Weights of a small GPT-style language model, trained from scratch on English Wikipedia.
Architecture: RMSNorm before each block, rotary positions, no biases in attention or MLP, untied embeddings.
Each number is 128 + 24 x the weight over its row's rms, rounded and kept within 0 to 255. Layers, rows and columns count from 0. The size above them is the row's rms in percent of the matrix's.

# layer 6 MLP gate, 768x256, rms 0.088, rows 637-671, columns 64-127
size [102 105 100 104 101  99  97  98 106 101  99  98 102 100  97 101 100  95 105 100 104  94 106  99 104  96 106 102  98 102 101 102 100  94 102]
[[166 107 121 148 130 157 152 111 134 102  94  49  87 117 128 104 125 125 125 110 126 170 102 133 131 130  97 146 136 161 146 150 110 176 151 136 114 162 129 169 128 162 124 139 103  99 139 142  87 113 149 152 114 124 137 140 143 120 121 116 120 137 139 127]
 [124 117 128 153 136  84 158 163 102 141 106 146 151 164 148 131  90 102 128 152 109 126 159 132 128 150 110 141 139 110 152 146 134 133 113 163 140 140 111 150 140 109 185 172 143 114 120 103 121 150 120 153 157 104 159 148 161 163 107 152 128 134 153 159]
 [126 124 104 113 135 146 104 146 100  94 150 185 124 135 160 127  94 153 132 150 108 147 149 181 119 132 117 126 100 155 157 140 141 110 112 165 124  88 110 119 137 132 108 154 161 119 116 111 139 135 134 124 147 116 106 120 152  69 104 106  78 132 146 120]
 [139 160 124 127 138 113 109 120 167 121 108 141 145  99 146  97 172 117 129 126 123 124 144  84 166 135 129 115 116 108 119 125 107 150 130 146 151 168 138 134 129 107 156 165  98 133 132 133 121 108 147 153  76  86 132 144 123 121  90 127 103 134  91 128]
 [123 147 118 138 127 140  71 152 117  83 117 149 196 129 165 119 148  98 114 130  89 137 145 156 102 135 136 122 112 148 128 114 125 109 123 122 153  80 175 144 123 143 162 117 143 125 107 139 169  95 152 124 158 165 115 156 134 104  74 128 151 113 130 108]
 [115  98 120 129  87 129 102 105 118 125 164  77 121 124 120 121 132 114  70 101 121 143  79 120 174 101 139  95 114 112  91 141 118  87  92 104 155 150 112 141 144 146 106  87 149 125 122 107 130 130 152 135 148 134  97 130 122  90 118 112 115 101 100 163]
 [128  86 117 105 124 128 122 114  97 105 129 143 130 138 139 135 139 125 122 136 155 130 123 144 106 119  99 130 158 117 141  61 123 122 188 133 111 116  96  53 109 138 107 134 159 152 116 165 101 115 126 130 150 101 154 149 135 152 106 117 135 119 192 142]
 [ 96 133  92 145 157 138 132 171 129 127 116 152 111 159 111 137 157 103 131 116 138 126 126 102 130  57 151 152 131 127 113 130 148 133 135 136 109 164 121 139 133 127  96 121 132 121 165 208 156 152 123 161 110 143 116 150 171  95 118 150 136 126 142 115]
 [ 81 135 146 130 139  99 161 145 167 130 115 114 100 141 123 150 158 149 102 107 135 112 169 110 116  96 184 148  92  98 165 140 104 155 149 120 117 106 152 153 124  80 175 104 160 141 160 122 112  89 123 150 126 158 133 134 160  64 127 102 127 121 128 171]
 [107 113 101  87 143 151 111 110 130 127  96 185 108  85 139 126  97 114 131 111 122 120 153 105 151 145  69 122 135 138 145 115 136 103 129 148  81 117 101 123 123 187 139 142 148 145 151 125 127 135 103 122 146  82 109  72 166  97 116  87 138 115 148 156]
 [149 124 135 114 132 115 152 110  68 134 145 174 110 130 127  99 142 120 133 133 173 105 142  98 127 119 166 152 156  94  94  95 110 159 122 124 148  96 111 136 123 117  95 122 160 112 138  62 177 118 116 119 102  98 137 112 106  81 181 157 177  88 134 139]
 [130 129 140 151 119 143 187 126 112 127 105 162 132  88 122 157 163 101 130 142 158 120 155 120 116 110 134 146 160 148 119 125 114 111 126 124 116  87 114 153 152  90 149 126 105 116 166 139 108 121 121 126 128 146 144 106 133 133 100 121 139 147 166 123]
 [129 152 144 125 160 111 123 171  82 120 110 156 145 137 130 106 147 160 115 129 135 137 127 135 134 117 148 123 144 135 104 110 100 126 168  97 103 144 144  86 175 134 127 131 188 131 122 114 160 146 119 168 107 114 150 142 125 110 119 141  97 138 129 122]
 [120 119 107 119 152 128 138  98 124 135 152 132 170 128 121 137 120  94  93 149 156  98 105 107 109 158 102 127 152 145 152 118 156 119 155  95 115 140 186 149 137 133 128  84 133 113 148 138 172 117 145  77 150 147 129 146 152 153 125 155 159 110 106 146]
 [117 129 148  96 115 137 159 109  87 113 118 137 147 159  73 112 128 116 140 115 114 111 167 164 161  69  86 152 149 132 117 124 131 126 113 163 152 144 130 133 154  94  69 110 142  88 123 129 156 122  55 122 119 131 140 143  94 113 109 173 123 121 125  85]
 [117 144 128 103 146 124 155  85 150 151 126 122 106  99  87 136 109  94 142 137 125 110 127 126 116 135 139 148 158 115  83 109 100 161 144  91 156 141 122 117 128 126 149 128 117  98  92 112 141 126 111 134 149 138 175 150 164 119 162 134 124 132 147 117]
 [ 97 117 125 158 151 129 147 129 100 101 138 124 135 105 152 111 125 142  92 136 144 120 111 133  79  98 133  71 115 111  93 122  93 149 143 134 114  76 173 139 117 162  93 100 159 115 118 126 140 110  89 150 136 155 149 152  97 130 161  71 116 122 119 121]
 [ 84 152 114  85 158 107 126 121 156 128  86 108 136 131 116 127 136  93 128 150  95 196 123 145 132  88 119 123 100 152 146 122 155 113 145 116 107 104 143 146 122 137 119 125 127 101  73 114 124 187 132 130 129 123 164 101 108 173 138 116 117 112 130 130]
 [163 100 120 172 107  98  99 126  57 116 124 140 141 145 119 114 108 154 114 108 177  93  89 127 136 148 132  78 139 115 150 107  89 131 144 127 106  94 131 121 163 138 161 142 102 142 133 157 104 106 114 159 167 112 163 142 180 129 122 101  71 153  99 128]
 [128 160 145 111 153 162 112 140  88 122 117 149 121 124 145 105 120 102 152 123 175 157 139 140 105 103 124 177 130 131 153 171 109  93 157 149 119 111 115 124 124  69 145 109 174 111 165 127 142 120 131  85 157  91 146 145  99 110 119 111 153 122 108 109]
 [136  84 166  68 167 121 160 169 136  86 153 150  78 108 143 119 147 125 144 144 132 116 144 103 133 103 136 125 114 144 120 175 103 116 111 129 104 133 173 126 139 142 115  98 139 124 142 153 113 180 162  93 148 121 195 117 165 114 121 124 125 158 148 153]
 [ 59 143 138 115 103 122 114 159  86 174  70 162 115 143 155 119 112 139 137 118 123 108 109 147 133 149 110 177 145 101 179 101 161 173 131  98  81  80 121 120 127 119 169  99 160 149 128 100 137 109 118 110 155 152 123 131 154 116  76 178 132 149 120 126]
 [121 115 156 148 106 127 164 122 130 116 141  98 138 161 123 152 141 151 117 134 150 142 114  90 103 144 150  99  51  81 109 173  84 104 122 150  86 123 166 128 144 134 152 107  59 150 107  96  89 126 105 114 151 165 125 126 119 135 114 136 106 131 122  98]
 [149 117  91  96  92 152 127 102 120 102 135 128 113 168 114 133  95 152 144 160 133 148 123 122 113 102 112 138 130 136 161 116 113 136 183 171 120 151 145 129 169 123 125 160 105 103 133 143 110 104 123 144 126 128 114 114  99 128 161  99 164 145 115 109]
 [ 95 103 126 144 157  91 125 154 124 143  95 138 139 171 109 156 108 131 141 149 117  80 118 132 138 136 118 145 137 109 118 121  89 141 111 124 109 145 177 146 130 146 152 147  98 130 161 147 108 162 114 144 147 122 147 123 173 135 115  93  96 127 164 106]
 [169 147  75 145 161 144 153 118  96 108 142  99 161 160 168 115 106 118 158 132 100 134 155 138  86 181 126 156 145 165 119 141  78 144 143 103 123 115 136 117 129 145 120 140 132 132 137 122 146 122  94 121 178 128 143 142 133 106 108  94 115  90 131 140]
 [108 150 144 114 111 129 148 117 131 114 141 156  96 167  88 127 103 117 101 122 112 148 199 118 107 107 129 135 143 104 121 155 167 113 130 130 127 148 114 164 127 141 137 128 137  80 115 120 163 100  97 106 156 139  93  80 141  84  95 154 124 108 134 155]
 [147 177  80 118 172 169  99  99  83 126 129 128 125 131 123 126 129 105 133 158 118 160 122 111 109 154 151 120 116 144 138 183 110 104  98 136 113 137 108 199 156 105 143 165 118 135 139 110 111 134 127 129 104 151  90 112 137 123 139 113 107 147 110 196]
 [132 160 130  97 111 109 132 157 130  97 122 131 120 127 140 122 137 149 137 110 153 119 118 153 162 124 109 149 124  99 167 169 115  99 159 147 105 144 137  99  92 110 153 110  85  98 110 139 115 134 147 114 122 118 115 101 118 123 158 126 143 173 102 109]
 [ 99 105 118  94  85 155 148 114 113 157 113 143 163 157 136 132 111 146 150 133 136 118 143 153 144 147 127 128 162  82 128  84  99 125 124 143 119  95 113 137 100  99 172 123 114 144 128 111 103 108 159  84 132 159 103 182 135  96 180 129 129 132 118 143]
 [ 94 140  91 156 122 127 139 164 113 142 112 155 140 106 134 157 121 104 129  99 149 154 135  79  97  88 155 130 121 118 159 102 142 113 126 151 100 116 115 136 115 114  98 147 116 113  96 123 118 127 128 103 111 139 142 124 141 149 111 120 109 141 173 110]
 [117  72 115  92  89 147 137 159 102 128 141  96 180 142 148 132 121 139 158  98 123 150 148 138 114 133 140 133 145 158 118 140 111 154  87 117 157 102 161 131 106 133 157 162 150 137 120 120 109 150 115  93 114 136 138 158 104 159 136 125  91 136 137 146]
 [139 101 140 101 112 124 110 140 120 102 125 121  95 106 142 113 154 189 130 143 113 175 159 164 119 148 186 121 112  93 124 113 152 130 107 144 106  98 142  94 100 122 186 127 102 128 159 149 180 100 154 139  83 131 134 120 137  81 124 138 171  81 107 112]
 [ 98 106 156 106 123 129 102 139 157 167 106  85 151 165  75 125 138 130 147  98  92 147 113 115 153 116 146 119 114 150 112  99  73 174 104 155 115 119 131 127 146 123  89 128 134 111 112 136 112  80 137 123 145 131 181 134 132 140  95 127 137 150 145 110]
 [125  73 120 137 123 130 143 143 108 147 138 133 148 120 138 115 108 132 107 135 112 155 163 136 138 117 112 114 136 155 139 128  40 127 104  95 131 106 133 144 134 123  95 125 183 137 130 109  67 148 111 120  97 117 150 151 128 124 118 124 109 131 207 157]]
# layer 6 MLP up, 768x256, rms 0.0895, rows 637-671, columns 64-127
size [ 97  99 106  99  96  91  95 101 108 106 105 102 102 102  95  93 111  99 100  99  96  97 104 102 107  99 107 107 103  93 104  98  99  95 105]
[[131 171 128 141 162 125 115 144 154 134 121 124 120 139 188 122  99 115  71 123 147  82 142  95 125 162  90 119  98 107 148 122 138 120 124 142 181 130 146 128 141 170 161 100 174 125 107 132 138 102 120 138 149  99 148 105 159 148 148 143 131 140 116 112]
 [106 113 119 186 133 159  77 162 170 101 135 171 125  99 114 122 131 126 116 123 113 150 128 123 139 136 131 123  97 108 126  99 137 108 106 151 128 124 123 141 148  91 132 114 163 106 147 106 141 194 142  80 128  87 145 176 119 158 132 104  95 118 111 169]
 [143 121 146 144 102 162 154  85 120 112 148 146 128 157 169 114 163 143 142 128 136 133 108 140 120 140 112 111  72 118 121 147 123 143 132 133 136 138 112  89 117 117 101 117  81 112 120 130 143 148 136 102 137 132 145 105  94 158 103 165 107 109 135 133]
 [115 111 107 111  90 116 149 154 122 126 117 167 116 137 166 142 126 144 148 139 144 130 127 130 106  87 150 152  72 116 135  96 142 116  72 119 113 115 115 126  95 136 122 167  95 114 105 103 126 150 119  76 165 142 125 106 121 158 125 127 126 171  99 111]
 [137 133 106 115 118 103 156 128 127 117 117 114 162 108 166  97 139 147 111 159  89 106 119 114  89 125 103 122  91 158 139 139 157 131 173 141 147  84 146 146 166 166 151 102 167 129 155 123 145 123 204 142 153  91 119 135 137 120 110 127 169 139 168 138]
 [ 69 153 120 105 152 104  68 131 118 122 109 119  94 156  91 157 124 139 112 117 156 143 163 122 133 129 167 132 102 146 125 119  99 123 132 143 161 158 162  99 143 105 127 127 142 134 139 122 132 140 110 113 188 135 151 153 139 119 100 151 172  92 120 162]
 [118 119 132 156 129 129 144 116  86 157 131  81 128 144 140 130 116 140 101 106 136 102 110 110 142  71 156 117  86  74  87 160 151 116 131 171 125 106  80 111 121 109 102  97 126 104 131 143 105 112  91  99 131 131 158 147 123 163 120 146 119 157 108 133]
 [119 137 157 113 128 171 120 128 120 143 159 116 138 117 112 155 143 121 134 130 110 157 114 153 109 120 117 186  83 133 159 145 138 152 172  83 115 146 165 137 122 118  99 112 132 100 114 155 151 125 151  73 108 119 106 154 146 135 145 126  98 160 133 131]
 [159 120 125 178 156 137 128 134 116 124 135 141 168 110 106 143 128  96 109 150 103 142 159 150 147 115 158 137 126 149 130 132 148 146  98 147 158 157 114 145 136 171 124 105 134 146 133 125 164 138 142  99 135 147 104 158 128 136 125  77 139 136 129 144]
 [133 101  94 130 121 109 136  86 114 168 115 119 131 147 113 133 149 132 116 136 108 107 131  97 175 144 159 107 175 140 170 114 124 141 128 108 117 153 110  99 143 141 169 129 162 133 156 119 104 145 130 127 112 140 124 154 155 118 116 149 104  85  89 115]
 [ 85 134 141 100  96 167 108 147 140 147 148 135 129 106 133 138 111 142 140 148 144 131 127 127 157 128  93 155 103 203 116 118 142 148  90 119 114 142 110 116 133 123 133 143 126 110 149 125 135 145 106 110 111 150 158 133  87 126 145 146 127  78 125  98]
 [126 134 144  80 153 136 111 142 110  96 107 133 141 114 150 150  76 113 107 143 163 118 104 162  97 100 155 126 149 144 138 159 115 172 136 149  93 111 154 107 132 158 138 126 171 112 124 142  88 134  97 146 122 160 103 168 158 127 180 125 100 160 139  79]
 [135 128 110  96  99  95 108 113 123 129 140 149 130 128 124 119 150 121 119  61 141 130 145 109 110 153  84 168 129 112 136 131 111 149 116 131 106 107 132 111  85 122 130 154 110 168  98 125 150 155 139 143 163  98 106 133 145 141 115  87 173  80 154 158]
 [129 135 134 121 154 135 102 178 115 176 137 110 160 133 114 109 172 103 103 121  76 149 157 110 112 122 166 166 132  80 167 115 152 128 140 133 122 144 119 119 131 127 152 112 127 149 142 124 135 156 123 174 173  80 148  99 105 122 122 145 135 127 137 167]
 [159 148 123 129 129 132 124 152 149 133 110 147  44 129 112 146 128 125 142 116  99 167 119 137 123 146 168 144 140 174 134 122 145 106 125 114 123 115 169  93 132 153 124 154 131  92 178 154 119 119 119 128 163 143 101 137 133 101 132  84 141 112 159 126]
 [114 102 116 132 130 111 110 119  42 116 126 116 147 119 122  70 136 142 139 143 117 139 119 141 128 117 136 159  69 153 108 133 158 135 110 182 127 124 116 116 110 142 142 150 121 100 119  95 141 113 169 139 141 125 125  96 171 128 148 153 152 131 112 143]
 [152 141 164 122 174 135 118 118 149 145 145  91 105 165 129 146 127  96 155 133 142 155 117  96  79 138 133 136 165 137 176  70 127 130 116 146  99 136 132  87  95 137 180 162 102 161 111  92 136 123 136 114 154 161 117  72 137 102 128 168 146 107 164 113]
 [143 134 119 193 107 107 120  85 136 136 153 136  95 159 140 160 120 143  99 116 128 146 123 114 137 151 157 144 159 146  76  95 130 121 152 155 109 165  86 102 122 134 129 127 161 117  94 142 122 105  97 162 166  97 137 136 160 125 125 193 135 126 141 141]
 [113 153 106 160 127 156 130 120 136 109 120 118 128 143 136 141 145 167 160 174  94 147 125 166 111 115 119 119 122 136 105 138 106 144 103 120  75 146 159 110 163 126 171 157 148 132 146 126  96 147 115 159 174 138 157 116 144 136 143 114 136 125 114 154]
 [116 157 109 100 122 116 144 140 114 110  94 163 136 116 163 127 180 109 147 127 128  96 187 119 138 109 107 148 113 131 105 119 122 145 188 118 129 130 135  95 159 142 152 118 112 154 166 173 110 108 130 105 171 144 116 112 145 111 153 117 155 159 119 168]
 [124 136  73 141 153  74  91 108 156 103 129 118 109 113 127  82 128 153 143 120 163 116 130  96 155 122 156 138 164 114 183 151 126 130 106 127 130 132 115 106 128 109 117 165 137 162 127 115 150 155 152 148 133 157 144 138 158 123 130 116 117 107 128 142]
 [120 100 123 129 129  89 127 123 148 143 153 116 113 146 122 177 178 116  97 162  90 122 132 191 143 128  97 142 108 115 110 129 111 109 117 146 138 160  72  88 106 146 145 118 105 137 134 108 147 156 122 109 149 138 127 123 159  86  89 180 168 118  87  89]
 [140  91 154 119 185 130 175 109 163 160  78 127 111 115 137 144 151 137 116 123 109 148 127 136 132 184 159 127 102 119 127 148 137 133 146 138 113 159 103 105 161 142 143 152 145 121 125 121 114 157 104  89 126 125 101 154 109 144 151 120 104 153 154 163]
 [128  62 118 138 127 132 183 144 140 139  82 130 175 122  92 149  80  90 138 158 116 151 132 141 134 131 146 137 155 135 184 155 133 122 136 144  85 142 123 137 149 158 137 144 195 105 126 172 148 132 147 137 159 127 115 161 105 129 135  30 159 169 142 127]
 [103 133 111 154 177 109 124 170 145 141 167 144  92 101 149 152 127 109 164  80 145 164 145 129 174 136 116 101 175 118 162 124 105 142 149 134 141 133  77  94 100  96 183 120 139 154 134 101 173 121 108 117  98  99 118 112 115 126 133  93 106 117 123 163]
 [103  90 185 102 144 130  88 126 178 186 151 138 111 187  93  99 133 124 158 123  71 125 140 125 137 129 150 148 145 145 130 154 140 131  74 137 144 128 157 137 147  98  96 147  95 171 102 134  86 134 150 146  76 148 103 114 132 128 112 139 132  95 129  93]
 [148 133 122 134 146 171 103 156 158 134 119 156 129  76 156 140  73 177 145 132 160 117 111 129 120 137 124 103 125 101 149 150 124  77 155 108 120 125 138 170 119 153 125 113  95 127 113 123  82 135 128 146 113 114 141 127 141  77  92  76  93 109 128 114]
 [142 153 111  97  74 162 153 131 120 140 108 115  86 133 113  99 113 123 145 128 152  72 165 164 178 113 136 132 148 151 134 132 124 152 134  87 120 123 142 173 114 125 157 127 119 102 158 100 119 131 164 160 141 135 148 147  98 126 116 135 145 128 119 130]
 [ 95 113 125 127 143 126 186 145 139 113  82  91 131 138 120 114 143 150 128 126 161  70 107 133 128 134 120  90 136 163 138 121  95 146 121 128 126 113 101 126 127 109 158 110 154 116 118  66 162 111 108  91 105  78 138 125 122 111 114 168 105 160 128  94]
 [ 85 126 145 121 122 125 163 107 122 103 132 114 117 133 119 145 152 100 154 168 141 126 127 127  80 142 137 109 132 112 136 148 116 151 124 135 114 138 118 166 133 132 120 138  95 148 117 120 110 125 102 165 165 129  55 126 110 156 143 156 115  86 116 141]
 [135  79 129  92 163 128 136 125 104  96 112 122 135  86 129 141 143 118 122 183 133 174 132 148 132 150 117 112 133 111 138  95 115 144  99 151 122 124 111 121 113 122 136 125 113 137 129 151 148 135 105 131 139  66  60 119 139 143 133 125  77 132 121 137]
 [119 100 164 108 119 133  99 131  36 140 120 118 154 148 130 137 148 179  97 105 131 122 154 113  64 132 139 123  97 120 135 147 128 118 128 123  98 115 141 152 128 129 104 165 105 119 110 138 167 129 134 147  98 119 163 149 124 149 153 177 134 146 159 145]
 [156 120 117 114 121 167  79 113 145 166 192 148 112 135 118  97 149 110 111  98 162 122 124 178 123 131 140 113 119 160  85 100 124  96 137 121 123 174 129 159 121 141 123 104 142  77 122 152 114 138 127 112  82 131 158 117 119 129 127 128 119 124 124 138]
 [150 126 117 166 121 169 125 127 122 156 108 133 121 133 141 174 147 133 106 107 132 155 117 136 108 136 162 144  69 113  82 113 170 102  89 124 118  86  85 136  93 147  86 119 114  96 132 126 127 144 138 131 158 164 186 108 150 146 164 130 155  80 152 119]
 [103  97 115  86 142 146 118  97 123 137 141 146  88 114 147 119 104 174 165 132 150 121 140 101 120 146 103 140 132 160 135 134 129 123 134 120 123  71 107 133 144  61  96 128 161  91 102 135 140 131 126  83 139 116 150 167 149 120 152 106 165 132 126 129]]
# layer 6 MLP down (transposed), 768x256, rms 0.11, rows 637-671, columns 64-127
size [103 101 102  99  95  94  94 103 108 101 102 102 101  98  98 100 108  96  99 102  98 101 100 101 108 100 103 102 101  95 106 100 102  92 105]
[[149 152 122 106  99 113 144 130 132 152 121 159 122 116 133 143 148 132 113 159 139  91  99 161 149 134  96 151 127 112 101 126 119 108 144 122 112 120 110 119 170 152 134 134 122 135 120 155 115  86 159 127 147 112 100 157 111 145 150 166 179 129 151 143]
 [134 141 122 123 109 130 136  99 169 100 122 141 149 111  94 139 118 120 111 100 131 115 142  98 158  83 135 179 138 121 105 104 125 121 133  80 140 142 115 130 113 142 136 131 110 115 133 136 105 117  81 114  80 115  91 116 151 155 122 102 157 107 154  88]
 [121 104 108 160 115 166 167 102 115 127 157 149 161 160 140 103 143 129 121 133 102 113 147 147 119 145 164 116 120 116 135  88 115 110  89 189 122 140 118 144  92 174 108 179 115 107 121 106 118 117 121 134 140 137 122 101 130  95 113 170  78  90 128 111]
 [164 125 125 111 125 124 131 134 126 147 119 124 148 131 127 134  92 116 140  96 142 114 110 103 142 125 149 130 155 116 175 163 168 139  95 124 118  76  95 118 134 168 132 143 119 127 164 130 107 126 118 124 152 131 181  94 148 141  86 145 140  99 131 105]
 [109 135 151 170 111 162 100 122 109 130 107 148 132  95 124 160 173  84 182 119  83 113 131  76 124 139 151 124 119 112 115 126  85  81 131 158 179 155 125 119 116 136 122 115 156  92 112 115 154 130 130 119  88 146 147 107 126 147 121 136 161 124 127 106]
 [123 107 137 104 163 102 144 147 133 142 119 168 154  95 126  88  95  51 148 149 118 125 115 129 116 122 148 157 154 111 124 135  76  93 148 129  97 142 177 129 106 180  85 122 115 132 117 107  99 122 139 157 123 152  76 161 129 153 149 146 116 129 133 133]
 [144 178 121 128  98 129 104 184 140 147 159 157 116  93  93 125 128 148 126 140 123 168 115 130 159 150 171 158 152 163 121 140 121  92  99 136 181 127 127 159 139 140 143 139 142 124 118 103 151 150 142 131 138 138 108 134 101 116 137 137 155 137  96 143]
 [ 89 155 108 145 127 122  90 140 133 101 149 144 190  84  97 135  92  91 142  97  92 144 140 136  89 168 119 131 132 139 106 152 144  75 169 113 156 160 106 130 118 108 119 120 173 114 118 111 126 132 106 126 123 155 124  93 160 148  87 108 123 121 119 119]
 [137 132 123 114 168 126 107 123 131 143  97 127 147 142 148 145 132  89  77 128 139 144  96 160 144  87 106 117 131 105 184 115 128 110 158 152 151 157  96  90 130 124 106 117 123 106 144  84 119 146 127 149  79 111 140 126  93 115 128 144 152 140 134  64]
 [108 119 147 124 104 119 106 168 123 111 141 165 142 112 151 101 155 138 110 127 120  89 173 117 172 108 118 117 158 142 121 116  95 178 172 143 115 156 117 103 128 125 127 116 139 139 181  82 138 131 120 140 139 134 116 136 160 112 174 149 134 123 120 124]
 [146 112 189 118 159 133 102 151 156 145 116 176  87 113 109 129 118 148 124 113 119 133  87 131 126 143  79 162 147 103 126 105 113  98 118  75 122 146 127 167 109  42 149 114 126 131 181 122 107 138 107 118 153 143 146 140  84 134 143 160 120 129 161 153]
 [172 126 177 129 138 117 121 165  89 114 120 120 154 128 102 165 124 112 130 146 145  88 129 135  94 110 133 149 125 144 139 122 104 131 148 122 114 121 131 134 148  65 187 103 145 123 103 127 128  90 110 136 148 144 149 147 162 127 109 147 131 188 120 155]
 [141 118 156 133 129 114 129 117  94  95 101 123 137  82 137 118 170 152 132 113 161 136 122 132 150 132 123 127 130 123  92 117 136 149 148 149 131 138 155 108 164 141 127 168 100 140 143  79 127 151 125  98 148  99 168 103 175 134  90 120 120  91 125 150]
 [114 139 134 106 124 107 115 123 112 107 116 136 117 115 127 174 194 142  80 117 156 154 136 123 134  92 113 150 158 145 141 131 104 115 152 139 132 126 146 101 144 102 147 102 141  99 120 140 177 109 123 115 158 142 138 141 104 131 153  96 118 113 104 151]
 [153 134 112 127 159  78  91 107  89 143 126 125  91 131 109 108 131 129 149 137 142 149 133 108 163 140 116 105 115 151  93 119 141 146 146  96 121 154 110 152 141 128 166 150 133 127 133 146 143 116 150 138 125 125 160 138 123  99  72 113 106  84 148 115]
 [121 158 103 123 131 137 144 121 103 137 121  85 132  79 115 114 136  98 120 134 137 156 135 123 114 174 162 144 157 176 122 129 143 120 127 127 128 134  89 166 121 163 141 137 121  78  99 115 122 127  97 135 165 122 160 178 146 101 123 132 103 145 155 107]
 [134 112 163  81 169 142 142 150 142  95 123 110  72 127 108 133 138 120 125 119 147 114  96 129 114  58 132 102 113 156 135 111  96 150 128 107  81 111 173 146 146 155 148 130 140 127 111 128 139 107 116 121 132  99 119 115 118  99 141 152 134 110 101 113]
 [109 101 124  67 133 151 133 138 127 154 135 126 139 134 134  69 133  99 175  97 141 130 113 133 127  88 118 151 119 116 138 146 124 134 133 131 143 135 155 122 135 145 195 170 113 149 173 139 136 151 119 114 142 133 113 143 138 129 124 129 180 149 146 102]
 [150 109 127 117 175 173 153 117 183 139  84 155  85 116 123 134 137  92 140 145 144 110 125 142 100  81 144 151 141 152 140 110 112 124 120 131  90 124 185 121  81 132 172 126 117 122 172 120 179  98 121 142 128 112 109 122 144 135 130 121 146 105 128 127]
 [ 80 140 104 114 143 165 111 155 141 102 148 140 146 163 134 125 146 102  70 159  70 136 185 107 155 107 133 134 149 130  99 133 125 131 108 163 130 149  88 136 131 133 134 130  90 158 101 122 143 130 129 122 109  91 145 156 169 131 101 104 147 111 124 157]
 [117 156 167 120 136 137 166 164  99 114 132 154 142 119 135 139 112 110 118 143 162 116 141 111 133 133 121 128 104 125 130 134 124 124 118 153 117 139 157 114 108 113 148 104  96  96 127 120 140  97 116 154 113 154 117 163  59 108 134 170 155 126 112 142]
 [170 146 138 115 108 113 105 129 105 121 130 149  95 111 150 134 126  82 142 164 156 123 176 165 161 140 136 115 154 137 109 138 142 125 136 155 138 119 130  92 113 138 122 131 112 110 130 128 161 154  79 128 150 126 117 107  97 117 138 166 159 131 158 124]
 [143 139 149 149 135 149 101 123 117 132 107 137 142 120 133 135 138 119 123 142 127 149 178 168 129 134 142 128 134 112 187 146  84 165 117 113 171 118 126 103 108 149 123 103 100 134 105 136 125  78 110 159  94  67 116 159 167 122 106 149 134 126 149  90]
 [140 145  90  98  92 140 120 149 109  94 172 154 102 156 134 144 123 149 111 130 146 111 132 137 144 126 110 117 114 143 158 103 101 160 114 191 119 145 161  98 138  93 143 109 138  82  99 144 122  92 113 123 137 161 101 125 112 112 152 114 164 131 138  86]
 [ 98 118 143 151 113 108 124 163 107 175 157 107 102  93 153 144 170 125 135 117 108 148 154 132 168 100 148 109 160 156 115 169 139 142 145 101 132 121 112 152  86  84 148 135 128 182 114 149 134 130 106 107  98 102 107 117  88 135 202 148 113 129 110 131]
 [103 129 108 155 110 167 138 145 130 122 149 103 160 149 161 100 121  87 111 161  84  94 163 124 114 108 108 172  98 174 117 120 100 126 139 135 134 126 152 126 131 119  64  99  96  96 115 114 133 144  86 125 173 101 132 108 102 126 103 140 106  86 144 151]
 [172 104 101 203 140 107 126 106 164 139 131 113 143 135 152 127 125 167 114 164 151 131 109 148 144 136 112 136 151  92 126 124 111 114 147 111 119 146 110 115  87 101 135 143 127 111 121 165 111 126 128 137 159 126 137 131 102 117 100  96 113 103 179 109]
 [136 164 109 115 101 101 150  95 143 147 155 160  74 118 111 159 110 154 126 138  79 138 127 168 104 109 102 119 158 121  88 169 130 121 110 122 147 140 139 116 142 148 157 148 107 122 136  92 134 112 170  97 152 113 125 108 121 151 116 159 108 142 107 124]
 [147 152 111 115 110 155 161  99 125 123 117 166 142 115 169 120  99  97 121 108 125 141 170 103 147 137 118 145 100 132 143 139 113 164 163 166 154 120 118 124 120 152 119 137 132 153 148  68 122 107  39 148 146 100 111 136 125 102 113 131 115  92 138 107]
 [142 123 122 167 183 119  83 116 140 161 165 104 131 129  82  90  95 161 141 173 133 137  97 136 146 141  98 138 135 136 136 110 183 113 174 142 106 155 144 108 136 113 112 129 107 112  85 146 126 123 130 122 103 136 137 162 105  98 106 122  98 107 123 156]
 [112  67 151 113 115 149 114 120 157 114 134  91 161  98 198 126 159  84 124 159 104 140 152 139 153 148 136 115 117 120 110 141 100  96 149 110  97 132 115 107 104 151  90 138 122  80 163  82 138 126 131 165 107 149 110 138 147 123 127 133 111 109 122 125]
 [116 122 111 125 122 141 148  71  89 160 101 121 101 114 100 137 125 100 156 146 135  96 131 122 151 116 106 108  82 153 109 131 114 150 131 127 146 161 121 112 119 139 143 145 143 184 115 151 107 137 113 125 100 126 120 154  87  98 121  69 149  89 143  93]
 [136 104 117  86  96 136  95  64 136 134 179  97 120 164 126 100 132 138 164 144  76 116 121 151  83 118 205  99 148 162  94 114 148 156  87 127  92  90 145 136 139 123 118 162 151 118 122 162 139 135 129 126 121 112 146  89 154 152 138 131 138 124 126 122]
 [ 93 106 137 122 119  72 157 123 131 111 155 125 109 117 100 158  90 101 125 123  93 131 104 143 130 124 157 185 120 109 115 115 128 121 115 174 116 163 166 136 161 142 138 164 167 145 107  93 120 134 116 156 118  99  95 115 156 133 171 160 104 137 142 116]
 [147 170 113 103 133 160 126 107 136 129  97 161 113 127  88 164 138 176 126  91 144 126 173 115 127 150  94 141 142 142  99  92 118 139 130 106 132 118 121 121 137 142 137 126 117 152 139 153 125 115 132 119 168 109 130 106 126 173 106 120 141 144 127 129]]